From a checkpoint of a small transformer trained on Wikipedia.
Size: 13 layers, MLP 768 GELU.
Training: a variant of SOAP for these matrices, 148M tokens, 4520 steps.
Each number is 128 + 32 x the weight over the matrix's rms, rounded and kept within 0 to 255. Layers, rows and columns count from 0.

# layer 4 attention query, 288x192, rms 0.241, rows 132-159, columns 96-191
[[122  91  48 147  98  91 136 121 150 151 145 144 124 153 101 175 129 119 162  93 160 166 162 192 114 105 192 151  61 116 188  88 173 130  68 114  97 158  89 110 162 174 102 126 124 154 110 158 191 113  59 130  89 134 141 131 175  52  82 180 127  79 148 183  48  75 101 116  70  94 148  70  83 103 131 139  98  43 156 158 167 155 198 130 166 101 112 130  81  95 146 149 122 163  64  55]
 [150 126 101  96 189  87 201  87 151 104 177 202 118  74 104 173 186 173 190  80 128 163 117 166 147 143 137  57 159 151 163 113 119 185 123 107  95 162  92 157 180 114 131 146 136 152 112 142  80 112 130  54  99 149 112 151 136 101 157 111  91 159 142 148  98 118 117   9 145 117  21 136 148  99 208 101 136  99 158  95 173 144  95 104 125 131 139 108 130 125 169 149 103 157 127  75]
 [131 157 144  71 118  85 115 175  97 147 133  98 122  74 192 141 123 116 208 127  96  95 138 116 142 142 107 183 150  71  76 150 164 142 193 124 132 149  89 158 158 119 100 136  91 115 183 128 110  71  67 164 172  84  91 123 154  62 177 126 147 155 188 126  90 133 142  72 100  98 115  88 119 125 151  89 159 184 132  87 171 107 174 119  57 123 119  94 129 102 177 122 173 148 170 111]
 [ 86 127  85  54 119 154  77 158 145 117  46 177 133 119 154 131  95 109  98 120 137 107 158 137  34 132  75 166 114 135  83 130  86  81 153 126 145 100 130 115 118 141  99 101 109 147 134 112 140  97 177 159 102 167  97 139  44 110  67 113 124  74 124 110 148 115 137 107  99 159 202 144 102 119  81 125 155 134  72  79 159 183 171 109 157 151 132 143 108 175  93  87  79 169  62 184]
 [160 168 124 111 100  16 122 162  98 111 107  88 157 113 109 167 121  76 153 128  97 120 113 120  78 121 102  93 108  64  52 109 157 127 121 161  90 104 136 126 165  82 160 115  44 161 168 135 126 123 183 151 131 137 154 134 111 149 185 164 111 144 161 115 139  90 143 166 142 126 166 119 162 127 129 170 102 104 143 150  90 126 109 102  68  68  94 102 136 132 138  97 131 177 204 129]
 [148 108 132 145 110 128 133  94 133 138  82 103 120  78 110 176 154 139 154 166 114 215 143  98  95 171 101 128  55 130 146 155 126 132 102 144 154 130 156 141 166 162 197  66 130 126  65  95 141 148 158 110 180 173 133 150  94 105 110 154 144 162 113 147 113 110 139 116 156  89 142 142  61 182 126 114 167 106 118 142 159 119  87 154 161 111 124 118  75 129 125 107 157 144 175 135]
 [ 91  95 165 125 114 154 120 123 123 134 101 196 119  93 109  77 133  96 154 146  77  94 137 113 127 100 121 108  76  79  89 123 160 103  11 110 155 106  92 133 102 148 150 107 114  76  92 118  63 188 127 127 130 124 144 112 160 139 125 143 117 111 100 101 148 223  81  40  74 146 173 160 112 192 165 174 118 162  98 123 135  94  93 116  81 127 135 119 105 142 110 145 127 129  80 141]
 [105  92 117 142  80 139 145 159 136 144 128 138 133  84 143 114 135 133 129  51 177 128 111 117 110 123 156  88 102 131 115 136  73 134  84 173 111 109 125 166 143 149 157 134  68 140 130 127 139  92 101 109  71 123 124 156 138 190  96 136  83 140 108 158 130 143 147  87 128 120 129  84  94 146 102 158 171 185  62 158 149 100 106 105 135 141 151 198  93 150  80 205  81 184 125  94]
 [152 120  96 100  95 124  73 118 108 119 155 144 151 155  88 105 141 103 135 117  63  84 164 126 141 104 168 101  49 163 122  78  65 143 107  82 110 155 166  85 138  80  84 153 177 135 125 108 135 130 131 147 123 102 123 116 109  73 119 162 198 132 107 144 110 133 169 103  56 166 165 100  95 134 113 121 145 140  73 150 159 114 170 148 189 121 100  82  87 174 123 144 131 181 106 152]
 [137 138 124  67 126 168 123 149 213 143 177  95 137 188  98 136  94 133 160 145 147  33 106 124 115  84 134 152 163 118 167 139 125  76  46 122 137 121 127 124 141 153 120 141 139 135 184 155 161  99  89  50  48 162 124 120 129 115   1 124 175 112 109 166 162 135 139 141 102 170  61  39 208 163  84 101 111  73 119  96 128 133  86  94 163 182 133 140 110 143 176 175 128 169 128 107]
 [104 161 131  27 137  81  99  91 123 122 132 155 138  97 118 101 158 159 106 152 100  46 158 159  92  90 186 186 154 147 164 156 158  92 161 169  70  66 159 155  76 108 131 147 148  92 105 114 158 171 115 134 132  88  73  71 110 142 124  82 139 130 187  99  93 157 111 190 113  83 184 173  94 101 136  88 144 111 169 101 125 158 121 158 138 127 101 131 125 130 125 120 162 149 137 105]
 [115 150 139 141 200 129 127 119 101 174 171  98 179  91  82 143 126 122 131 172  78  99 106 126 126  34  75 110 139 134 130 142  82 137 127 111 151 145 101 178 120 189 125 105 163 103 162 123 142 128  78 112  89 155 145 172 155 173 198 116 161 162 159 122 146 112 111 114 154 118 112 108 144  41 118  88 101 156 116  85 147 111 128 167 157 169  97 128 145 130 132 135 141 125 177 130]
 [110 165  82 146 106 144 140 172  86  87 153 142 126 127 137  89 149  76 103 129 129 106  91 179 166 132 169 170 114  83  92 154 154 117 130 125 112 170 105 200 110 122 147 142 153 117 167 193 116 146 140 139 137 156  90  85 136 126 186 161 103 103 141 154 176  99  87  69 122 139 146 121 150 142 135 140 190  86 149  87 176 145  77  99 139 181 134 101 169 138  93 139 110 137 104 166]
 [138 173  82 162 107 114 144 156 103 130 127 109 182 135 150 119 160  79 115 140 162 161 131  87 115 174 131 131 123 107  85 120  72 119  76  99  72 134 213 106  97 132 210 120 158 151 110  73  70 124 173 113 142 126 123 166 192 134 125  83 132  88 112  26 150 158 116 115 105 117 168 111  86 128 150 170 128 132 113 140 145 128 168  85 146 110 122 141 124 155 163  76 155 124 129 112]
 [150 111 117 204 132  83 112 117 201 124 170  97 145 105 109 156  96 152 119 105  65 132 160 117 128  58 200 128 187 126 163 136 102 126 202 118 118 165  84 148 172 176 131 188  75  69 140 110 105 131 176  65  89 117 174  60 124  69 200  94  75 148 124 155 131  82  80 154 158  78 131  71  95 136  96 109 125 112 137 136 115 119 158 115  54  91 135  53  83 121 104 117  75 138 136  98]
 [182 204 134 143 167  98 130 103 157 147 101  45 117 109 161 101 171 128 162 119 115 127  89 188 162  81  73 109 142 136 148  85 130  94 133 157 124  89  77 125 190 149 137 135 116 123 110  54  57 140 159 149 116 144  79 170  88  86 211 130 152 181 119 104 158 144 189  94 133 132 132 145 161  84  94 111 136  88  89 151  56 188 116  97 116 128 131 140 168 136 130 140  91  44 137  89]
 [170 159 124 118 174 111 151 100 126 155 143 149 153  65 137 114 123 127 147  59 162 127 147  98 104 149 189 130 160 114 167 175 142 142 105  97 100 137 144 123 111  88  96 149  84 150 125 125 160 106 103 130  88 139 113  97 155  73  99  93 148 184 161 123  90 151 160 169 101 166 100 117 121 102 111 118 144 138 136 129 145 139 100 111 132 108  69  86 120 130 187 164 131 139 126 182]
 [149 150  88 124 147 123 159 136 102 159 146 115 113 122  95 103 105 112 127  94 157 113 153 221  77 105 111  45  96 130 100  73 172 209  98  96  68 124 154  97 133  88 139 171 182  87 120 134 118 159  87 153 103 124 132 140 170 118  98 122 127 101  98  87  82  98 121 116 107  21 134 177 136 134 127 183 116 157 104 121 121 182 133 108 187  85 169 164 114 146 137 147 149 186  49  19]
 [133 112  98 154  59 118 144 116 130 156 153 156 149 107 157 149 186 127 138 131 161 169 158 170 181 146 141 175 153 108 109  81 121  77  73  49 136  98  91  90 124  70 210 107 128 102 146 135 120 149 106 147  85 139  69 128 143 101 133 128  88 190  94  95 144 142  62  66 131 127 209 184 113 120  91  96 134 104  90  59 113 126 112 132 126 123 118 109 115 132  82  66 129 127 195 107]
 [129  79 147 141 161 162 127 143  96  72 136 115 178 151 109 114  83 103 167 107  86 124 111 136 178 136 184 121 139  96 130 163 141 100 117 136 164 152 155 153  74 169 194 109  98  97 149  74 135 104 173 144  80 187 107  77  79  78 205 119  70 185 142 122 116 162 154 134 158 113 103 125 129  87 151 113  77 113  95 155 167 141  95 198 144 109  80 140 173 137 103 140  97 170 176 123]
 [110 176 143  72 137  96 141 178 140 134 118 153 153 189  93 123 122 150 178 151  62 101 132 121 127 133 172 109  84 211 159 125 169 105 136 120 111 120 183 137 136  47 193 119 126  76 131  91 137 130 177 154 114 105  93 123 141 122 113 152 167 138 149 100 122 109 142 208 134  82 113 135 169 128 147 148 115 102 131 187 150 123 105 117 131 144 134 116  76  82 137 116 123 201 121 166]
 [118 105 162 156  99 137 171 149 132  81  99 141 160 146  87 145 113 141 206  86 135 140 100 109 154 141 150 109 165  99 119 106 107 121 153 174 156 153  94 112 146 127  72 117 162  97 112 124 183 136 140 208 153 151 144 101 171 108  93  78 140  95 170 175 150 139 147 144 165 131 191 183 130 135 160 119 124 117 110 129 107  48  85 133 184 102 148 134 144  54 133 108 112  73  85 136]
 [170 117 136  97 150 167 119 141 170 112 107 192 131 118 155  88 134 158 185 227 112 106  98 154 103 190 137  99 155 128 191  89 137 123  79  79 119 142  73 142 169 160 176 131 121 119  59 149 116 132 136 208  92 153 134 155  94 169 173 149  96 141 114 103 145 158  75 137 149 110 121  75  67 121 132  88  99 167 181 115 209  96 135 139 105 121 130  95 129 191 103 153 148 159 133 117]
 [162 127 111 114  27  67 135 159 108 152 109 130 141 128 171  65 102  79 145 193  93 129 145 106  97 100 141 133  78 108 138  78 176 136  63 117 158 140 142 173 145 101 106 164 121 157 145 120 132  89 137 116 151  88 115 107 155 134 158 138  48 129 108 141 171 181 111  98 130 162 155 107 136  77  98  97 207 170 125 188 137 152 104 195 109  92 129  95 165 117 134 133 188 139 131 130]
 [100  74 123  91 121 151 134 189 143  97 115 174 144 143 117  53 180 152 163 131 122  62  88 133  55 123 119  59 132 130 139  66 133 150 144 122 164 153 197 130 131 114 128 144 185  95 123 124 170 108 175  87 128 104 176 119 112 127 211 109 119 157 123 111 129 162 154 106  84 163 133 112 119 200 126 160  90 151 103 147  96  85 145 114 116 126  85 109 128  85  84 158 145 127  90  96]
 [104  75 107 100 138 204 102 138  59 145 107  94  80 150 213  96 129 140  98 148 153 129  94  42 155  77 185 103 127 107 123 141  94 126 203 184 134 131 186 132 204 170 119 171 179  92  94  97 154  98 138 187 130 129 137 145 154 118  92 179 192 129 122 100 190 160 147 107 156  74 178 150 119 163 108 154 103 126  69 120  77  91 147 164 178 144 121 173 133 138 126 140  93  86 177  95]
 [ 93 147  84 163 121 156 104 125  59 120 169 123 143  91 210 153 113  54 170 104 144 137 120 162 143  83 211  64 117 131  88 166 157  81 101 145 121 110 101 122 129  76 159 111 116  58 108 138 125 120 127 158 169  77  79 188 158 126 162 120  98 141 128  94 141 159  98 130 183  67 102  90 167 118 150 118 131 182  79  75 148 184  98 123 140 121  76 179 209 134 149 130  81  92 163 156]
 [174 179  92 128 130 169 126  98 134 164 131 160  71  88 149 105 129 126 134 158 102 160  73 104 140 119 149 166 126  78 135 103 166  85  57 170 102 116 183 116 130  88 174 255 115  80 129  90  82 128 101  92 151 150  67 139  86 167 131 146 102 117 123 137 161 101 149 159 125  81 105  88  77  97 165 128 128 139 130 128  93 130 177 174  70 100 156 168 117 162 137 142 129  95 133 158]]
# layer 4 attention key, 288x192, rms 0.246, rows 132-159, columns 96-191
[[174 103 205  43 104 120 138 127 138 154 174 189 130  72 167 119 189 169 128 175 100 185  95  93 153 145  79 107 158 138 120 116 117  84  80 122  96 144  86 140  78 112 136 147 100 113 158 216 125 124 158 101 122 168  77 138  85 133 168 118 167 101 152 158 162 186 162 125 126 113 138 154 120  94 131 118 105 143 113 156 111 153 163 122  96 130 155 103 118 123 162 128  82 143 112  93]
 [ 94 139 109 213 123 150  89  97 122  95  98  95 148 159 129 141  74 100  27 108 140 148 219 179 141 117 128 148 126 149 153 149 186  84 189  99 131 101 128  63 103  98 173  91 160 135  78 131 109 142 122 149  93  95 181 100 213 142 102 190 130 160  91 117 137  58 133 104 167  81 143  82 157 164 163  95 134  91 141  84 136  76  31 134 116  93 171  84 128 114 109 103 168 142 124 130]
 [111 153 152 117 118 149 132 130 125  47 142  89  94 119  83 128 122 163  83 100 130 159 104 128 119 120 129  99  81 183 144 116 101 130 108  86 125  96 145 103 136  93 164 130 139 152 131 152 104 117 192 210 148 146 138 139  73 151 118  94  83 109 100 119 113 109  95  93 122 101 164 132 167 181  97 180 109 115 173 141  94 165  90 133 134 112 116 159 212 100 126 171 172 109 100 145]
 [144 105 148 153 165 155  96 143 125 124 128 150 137 148 162  86  85 140 167  85 136  73 130 120 145  78 120  70 155  96 131 125 105  95  91 114 166 138 101  68 134 166 142 154  71 119 185 123 122  55 130 134 129  91 136  64  47 145 106 159 225 121 111  67 118 116 169 134 122 178 183 181 155  92 146 100 148 147 153 102 128 110 113 101  85 130  85  71 122 126 101 118 124 205 183 128]
 [123 131 164 173 112 172  93 184 162 123 138 112 108 159  97 152 120 113  67 112 143 112  87  55 141 147  94 113 121 107 155 153 127 171 142  80 107 130 110  74 118 109  76 104 158 193 132  89 154 108 109 140 204 127 154 101 120  97 102  62 116 123 113 102 146 167 116 131 117 159  96 129 162 116 106  19 140 169 118 103 108 130 189 101 164 100 119 131  92 117  54 142 120  92 129 102]
 [163 127 135 104  98 136 142 109 133 135 111 115 112 110 126  93 123 164  76  98 128 192 109 143 149 109 158 158 158 117 119 153 111 183  97  95 107 133 110 170 127 114 167  95  95 112 113 127 152 119 173 146 131 132 141 179  88 149 131 160 181 126 123 118  55  98 152 171 148 165 101  93 129 153 153  96 108 141 131  95 143  79 170 185 152 170 205 121 115 149 112  88 122 148 111 125]
 [108 122  94 121 143 157 121 119 153 144 119 126 149 147 143  81 130 165 154 146 171 138 178 135 150 119 114 102 123 141 125 132 140  91 203 154 125  95 149 113 164 137 132 112 133 116 167 126 158  77 139 126  68 142  94 141 169 128 125 147 132  66  83 103 160  73 168 149  84 161 174 155 105  58 161 131 148 109  96  81 143 129 200  86 158 141 172 133 157  93 166 171  85 106 102 143]
 [ 81 160 106  97  70 116 120 158 120 170 138 118 114 138 209 139  83 136  92 104 125 141  97 148 176  82 102 151 161 186 175 123  83 122 125 181 115 115 184 168 130 127 109 142 126  66 123  99 136 114 123 133 165  88 140 127 143 138 183  94 145 134 115  94 101 115 111 117 156 147 145 132 144 174 126 107 147 130 168 148  80  67 242 147  85 143 108 185 169 147 108  96 122  83 188  99]
 [140 133 130 110 125 102 137 154 134 121 104  72 202  78 111 146 129  53 189 166 110 139 200 112 119 124 120 100 130 147 132 129  83 164  92 101 116 123 167 224 142 109 110 157 137 111  84 152 133  38 114  50 167 162 121 180 155 121 129 112 113 140 166 144  89 126 141 153 106 123 114 171 198 165 158 160 130 102 111 162 110 153 120 124 145 139  99 221 147 150 144 142 156 191 126  74]
 [126 159  82 107 108 104 115 183 135  97 152 152 173 108 128  91 142 141 112 129 161  80 130 151 165 116 142 131 105  69 126  47  72 121 115 191 153 133 164  93  68 121 132 113 142 143  82 141 103 111 136 145  92 151  91 196  86 134 118 126 144  82 122  48 147 180 149 122 101 106 142 127  97 131 159 158 138 173 142 144 100 162 114 125 138  58 115 110 160 155 165 161 124  98  90 135]
 [ 74 145 116  83 136 125 121 108 157 130  88 153 142  40 128  93 147 128 134 156 143 148 128 131 104 125 117 136  86 128 126 148 111 125 100 158 132 103 117 140 131 159 177  84  48 165 175 111 113  83 101 106 156 107 112  96 176 119 131  95 110 132  59 151 168 180 142 111 159 113 181 122 159  96 117  96 161 127 148 136 136 154 158 159 131 151  98 129 122 211 121 138 158 199 202 201]
 [107 170 167 155 139 129  95 184 145 125 132 116 186 134 124  73 107 198 121 120 166 165  82 177 137 167 131 109 120 111 146  92 156 175 113  83 125 101 110 154 126 154 139 149 190 177 152 200 126 129 105 186 125 136  91  99 131  85 146 119 138  60 178 139  58 108 138 105 176 164 142 136 116  99 120 115 115 129 132 134 114 144  93 201 184 102 166 201 118 113 140 105 159 140  80 176]
 [ 99 131 132 112 123 144 169  67 154 164  84  95  85  78 185 160 125 138 122  98 143 172 168  93 128 101 122  93 179 146 130 109 173 128 180 153 129 154 183  47 134 100 182 124 160 114 136 142  93 157 177  61 101 138 186 108 138 160  83 131  97 139 157 108 153 125 150 126  70 139 166 111 148 177 139 102 153 215 113 157 130 141 114  77 156 144 160 146  92 156 146 160 113 167 131  86]
 [ 98 105 112 119 145 103 177 187 165  84 120 155 139 101 117 182 128 149 129 210  75 131  96 131 100 223 126 169 166  45 117 128 135  99 166  97  90 171 166 161 187 127  96 176  89 150 146 110 160 119 159 122  93  94 128 107  67 190  96 116  81 150  91 110 146 124 118 130 144 148  80 135 187 139 123  77 112 120 122  98  65 118 115 112 132  81 178 109 149 140 162 114 122 127 157 102]
 [ 80 133  88 117 171 161 190  68 187 101  96 120 160  95 109  79 165 114 108  87  70 156 124 146 148 177  95  84 166 111  99 102 174 175 111 138  85 128 135  64 112 152 115 151  52 147  58 112 112 129 135 125 167 132 140 158 164 163  95 108 150  62 137 166  93 123 118 160 159 131 118 159 131 105 149 157 127 147 132 149 189 229  71 157  85 106 196 166 201 106 150 153  66  74 105 106]
 [ 50 130 178 104  89 166 101 147 196 192 137 170 164 202 149 111 122  93 143 114 198 127 111  89 103 122 132 120 119 117 149 167 167 188 143 111 126 103 135 139 188 172 146 134 140 136 159 124 133  87  99 179 109 128 134 115 140 148 103 132  83 126 158 154 175 116 118 157  90 114 230 168 118 137 131 117 179 152 150 119 143 125  71 162  69 122 111 157  72 139 152 126 160 158 110  89]
 [118 197  83 142 121  93 106 134 137 142 129 136 188  97 205 130  91 107 177 144 128 138 100 152 173 124 153 108 115 124 168 145  99 101 137 180  52 213 147 165 110 121 121 138 104 131 158 220 123 186 139 120 159 104 121 115 123  47 175  98  86  45 132 122 168 125 101 118 173  71  79 125 103 105  86 108 153 138 141 143  90 146 123 122 100 148 144 120 137 134 108 146 126 115 106 138]
 [144 121 105 101 173  55 105 122 101 135 138 135 137 102 129 152 128 161 177 157 142 194 119 183 135 166 170  72  95 185 132 222 163 123  87 108  84 142 113  71  90  86  64 126  82 153 124 150 151  78  41 121 119 113 153 113 173 186 104 103 200 119 122 109  79 103 157  54 123 103 106  71 150 134 153 134 104 122 193 153 131 109 154 139  78 117 184 140 104 120 153 100 112  86 139 183]
 [ 61  44 187 102 131 100 173 109 141  97 111 165 155 159 174 106 112 119 113 112 106 172  99 124 172 106  90 110 154 122 145  99 166 146 174 121 113 143 130  82  75 159 112 102 102 112 111 117 139 165  51 129 120  64 111 109 171 118 131 163 192 124  72  94 105 125 181  77 142  87 118 119 109 169 157 130 129 100 168  67  78 123 145 168 106 175 182 145 129 112 218 144 108 125 106 154]
 [104 117 189 175 125 156 123 206 165 164 168 166 160  66 174 126 114  48  90  92 127 146 139 134 112 126  98  89 141 106 145 103 122 138 124 106 106 163 132 140 143 120 148 173  75 129 183 129 104 137  98 176  78 111 109 194 141 100 106 105  87 134 129 116 105  62 140 159 137 112 138 163  93  89 108 174 124 133 127 159  74 177 173 149 163  80 100 176 191 125 128 165 109 125 120 150]
 [133 194 142 140 183 118 100  95  97 144  83 136 126 129 158 125 110 171 136 155 120 120 132 168 138 144 185  96 134 122  61 136  11 188 134 147 151 130 128 124 184 141 144  86 100 119 134 123 188 118  69 109 166 155 172  81 118 124 109 116 125 183 149 134 160 158 116 158 106 123 157 153 172  90 116 112 163 182 185  58 120 139 110 170 163 126 129 126 150 138 165 158 135 134 165 140]
 [135 147  65 150  90 106 130 136  83 110 151 158  69 159 127 221  80 128  88 128 112 169 130 181 133 118 153 103 105 181 139 117 139 108 140 105 139 191 115 157 214 108 151 115  98 151 105 120 139  80 136 177  72  73 144 107 165  47 180 121  81 133 150 154 103 124  80 144 151 132 109 191 147 120 128 104 182 194 120  87 151  96 146 120 151 131 105 149 126 124 181 136  59 123 129 139]
 [136 139 149 121  98 122 151 194 114 184 151 166 103 153  99  91 184 149 152 108  74 127  82 143 163  82 154 136  88 158 131 143 116 161 183  98 102 104 149  93 146 156 161 162 135 126 101 133 126  90 141  88 143 169  98  99  73 140 101  99  60 125 172 109 157 101 188 104 111  88 155 124 152  98 134 109 103  64  97 139 163 111 106 153 170 104  98 129 140 104 127 174 160 108 120 146]
 [146 142 161  67 169 131 109 163  94 106  99  84 141 152 107  68 155  70 164  90  76 117 111  54 156 161  87  92 136 175 109 127 100 158 153 153  99 119 153 119 121 164 175  63 115 193 177 173 142 154 163 112 133 169 159 110 172  67 156 144  85 167 159  71 160  97 137 143 120 112 156 104 101 190 146 117 140  97 123 120 107 143 134 134 143 153 103 123 201 160 109 198 109 146 147 127]
 [172 134  77 118  92 146 126  89 120 138  87 121 124 127 160  49 130 143 174 133 143 228 133 143 168 124 163 135 132 129 138 113 124 129 173 108 156 122 121 160 173 168 121 155 118 138 164 109 115  17 124 103 121 151 135 118 151 180  85  65 184 185 109 103 186 118 125  69 108 164 119 120  80 143 191 144  91 106 166 226 184 101 181 156 185 116 102 183 165 139 134 116  89 144  96 154]
 [106 209 146 133 102  84 134 104  95  98 133 150 182 104 143  84 108  86 128  61 123 106 153 113 104 178  67 133 149 103  95 115 105 150 104 144 134 117 120 120 178 107 171 183 189 114 141 162 145  85 132 157  91 152 137 106 147  98 207  75 138 168 100 175  96 128  86 163 134 161 135 185 121 170  93 129 144 122 145 108 143 121 111 155 139 106 114 117 106 123 139 183 130 142 128 170]
 [ 74 167 118 105 140 101 132 176 135  89 124 143 146 171 166 125 102 149 119 117 202 210  47  93 104 150 102  48  69 138 118 178 173 127 106 147 139 215 116  86 163 117 150 180  70 105 155 123  89 120 187 110  76 189 144  80 120  78 127 115 104 143  78 162 173 131 124  60 178 151 180 119 117 159 169 132 160 115  98 154 154 115  97 186 147 134 152 183  88  84 165 164 201  99 133 130]
 [107 151 183 112  91  91 129  80  71  95 140  70 149 145 136  95 124 137 130 134 167 176 134  65 125 108 159 144 161 159 128 171 121 182  97 120  95 109 179  90 121 127 153 138 138 105 108 142 202 147 152 200 158 128 188 119 114 111  45  96 147 112 115 102  98 138 117 137 160  87 129 116  96 138 138  72 126 121 121 128 119  96 145 117 125  82 135 104 126 129  58  99 167 137 207  80]]
# layer 4 attention value, 288x192, rms 0.225, rows 128-135, columns 96-191
[[139 146 161 129 126 132 139 125 121  97 172  81  85 109 112 135  60 181 166 158 167 109 132 192  77 147 132  93 109 145  82 119 148 137 121 122 183 105 132 135  83 204  85 137 155 141 130 124 116 115 138 111 177 154 115 210 139 127 172  99 139 115 125 105 114 140 154 127 108 126 107 149 121  92 158 192 138  74 103 102 137 134 127 160 125 151 168 135 131  63  92 190 159 158 124  72]
 [ 95  97 146 101 108 127 160 141 111 133 187 116  86 115 179 116 150 158 135 161 126 113 180 119 167  96 181 173 126 138 136 135 131 175 114 140 142 127 164 113 122 143 149  75 140 155 122  78 113  93 199 139 170 137  85 154 161 190 159 157 127 175 131 149 145 136 138 122 182 164  48 134 159 128 108 129 102 129 177 161 146 148 149 113 178 119 134  89 156 120 144 147 125  79 131 142]
 [154 121 199  79 150  79 168 117 136 151  43 163 123 183 137  47 182 129 126 142 142 114 127 160  88 171  93  70 142 163 122 135  89 120 134 171 100 162  70 164 122 165 118  87  89 144  48 165 159  66 180 108  95 151 146 148  98 173 150 105  98  77 182  96 132 133 109 139 104 149 143 117 131  90  37 123  91 134 147 125 179 177 137 166 113 114 122 127 148 104 137 126 122 151 103 117]
 [110 132 110 152 137 124 122 154 128 182 113 169 152 158 141 139 136 124 103 112 108 127  86 195 143 113 129 148 100 102 161 149 158 119  77 111  85 177 124 110 134 147 115 203  78 133 126 163 149 105 129 121 140  95 149 150 122 179  63 103 130 147 141 125 159  76 126 139 154 194 105 148  90 147 135  93 142 117 141 171 131 169 153 104 138 101 164  94 108 167 126 148  97 119 118  97]
 [106  91  94  90 104 123 127 106 136 104  64 137 140 153 142  92 143 123 111 105  78 137 102 142 173 102  89 132  73 115 125  44 139 106  54 181 115 143  88  88 125 123 129 147  76 123 119 111 137 141 171 110  73 145 144 129 161 160 129 136 138 164 195 129 114 164 104 136 105 134  79  99 100 103  80 141 160 116 103 144 112 130 126 125 129 121 129 135 120 122 111 158 114 126 152 137]
 [102 137 117 108 162 112 181  91 140 172 143 167 189 136 142 104  85 109 104 133 134 133 144 107  87 143 172 133 120 148  91 181 171 124 148 156 109  97 143 107 170 153 157  77 128  68 149 116 103 140  94 161 126 108  92  83 182 122 163 132 171 176 137 158  93  59 176 157 150 181 171  99  90 125 105 115 119 144 127 126 101 117 123 105 164 118 121 115  93 158  98 114 205 161  98 155]
 [133  92 153 121 162 146 181 112 106 143 158  81  59 160  92 121 137 121 107 104  71 111  74 109 143  95 129 112 114 212 102 121  98 143 109 123 154 114 135  94 129 145 145 115 159 112 140 136 127 143 145  85 118 133 135 141 104  92 164 124 115 209 164 128 129  85  88 144  97 125 102 184 109 104 114 236  95 125 148 123 165 141 105  41 131 147 139 169 112 129 123 213 132 103 141 109]
 [100  88 152  98 138 126 178 105  94 148 102 119 117 144 135 157 116  64 121 162 105 142 172 133 121  91 163 139 120 120 143  84 113 160  96 129  75 117 126 112 110 157 118 133 125  89 133 121 102 153 105 117  88 101 134 172 120 100  77 129 147 117  59 108 182 118  81 141 136 120 174  99 115 180 148 149 214 104 108 114 113 109 155  96 124 129 150 196  30 154 101 139 100  78 152 121]]
# layer 4 attention output (transposed), 288x192, rms 0.202, rows 128-135, columns 96-191
[[163 117  99 133 164 118 130 111 133 121 136 134 160 158 184 129  88 128 147 137 140 150 196 101 176 151 139 104 151 164 151 118 130 170  86 115 147 105 140 121 158 145 172  86 130 188 136 156  97 120 145 118 114 111 166 127 173 160 127 132 175 110 156 130 165 185 135 117 133 129 167 132 171 194 170  43 128 160 122 186 117 115 149 114 167 118 116 158 162 147 126 179 172 101  81 176]
 [179 117 113 132 158 140  62 198 164 129 140 100 151 153  72  68 135  93 144  75 144  88 139 132 108 149 105 160 164 120 159 108 111 122 155 133 133 138 135  96 167 129 111 145 175 131  92 170 113 173 115  73  91  81 160  55  88  93 124  92 112 117 140 100 191 135 121 204  93 130 230 131 125 140 172  89 143  87 167 117 151 105 138  97 141 140 121 133  91 153 112 101  79 138 105 149]
 [104 113 149  84 121 139 103 128 161 123 144  98 157  67 106 148  85 141 119  99 147 134 137 125 176  73 123 129 165 175 164 139 121 126  83 108 123 144  71 185 131 111  87 135 154 105 174 212  94 101 127  93  86 103  60  97 144 131 159 145 112 116 136 148  97  74 176 132 215  96  52  70 152  24 205 167 101 119 159 119 136 147 129 119  60 131 140 192 194 123 159 111  43  60  83 154]
 [155 103 175 147 129 134 130 145 142 104  75 110 139 178 124  35 149 119  72 130 149 127 149 105 104  99 109 120 106 143 136 110 132 168 135 130 100 124  95 206 148  94 137 138 127 132 141 115 145 121 105 132 124 117  90 128 115 138 132 117 156 139 129 149  89 150 135 121  87 117  88 109 136  97 107 100 125 139 115 124 147 153 127 132 131 123 136 123 161 103 161 113 111 111 134 126]
 [131 151 147 109 166  94 132 122 130 155 155 118 114 141 133  88 114 215  84 135 184 141 160 120 147  87  84 111  81 151 120 135 214  72 157 119 130 139 146 171 108  84 135 109 136 124 112 122 139 100 142 111  56 105  72 131  79 158 137  77 158 126 124 156 115 145 113 164  88 125 120 131 169 107 114 145 116 192 142 130 171 130 101 148  73  91 148 125 139  91 149 140 124 112 100 105]
 [131  49 158 149  28 132 113 181 162  87  44 106 108 127 100 164 112  81 102  87 105 130 138  92  94 121 106 170 128  95 138 119 128 128 147 144 136 122  90 111 165 156 160 154 128 115 138 151 147  84 129 166 124 100 177  91 136 110 150 160 139  91 136 179 148 151 137 111 108 141 164  68 125 170 118 167 171 115 117 144 108 139 130 130  97 131 152 102  91  65  83 156  97 110 128 124]
 [157 105 113 133 108 104 154 129 138 146 119 150 135 127 144  69  45 125 111  77 152 111 143 156 106 119 113  49 126 159 136 138 132 125 158 173 109 185 171  75  92  95  93 130 210 138 139 104 156 200 120 146  64 185 156 105 168  51 123 148 129 118 149 144  94 144 165 107 144 173 131 149 143 151 167 117 170 197 135 180 114 112 200 161 107 135 154 144 166 120  95  78 125 104  84 129]
 [140 166 163 155 125  95 187 188 117 141 113 113 168 128  92 109 156 194 107  92 141 117 113 130 111 219 157  90 122 109 159 140 172 162  80 107 166 131 131 141 143 148 136 153 166 112 132  90 122 123 188 132 156 137 126 104 154 125 148 152  98 193 115  77  93 116 140 155 116 109  80 107 115 123  71 103  69 148 101 150  92 148 111 154 205 178 171  74 177 102 136  94 149  80 179 126]]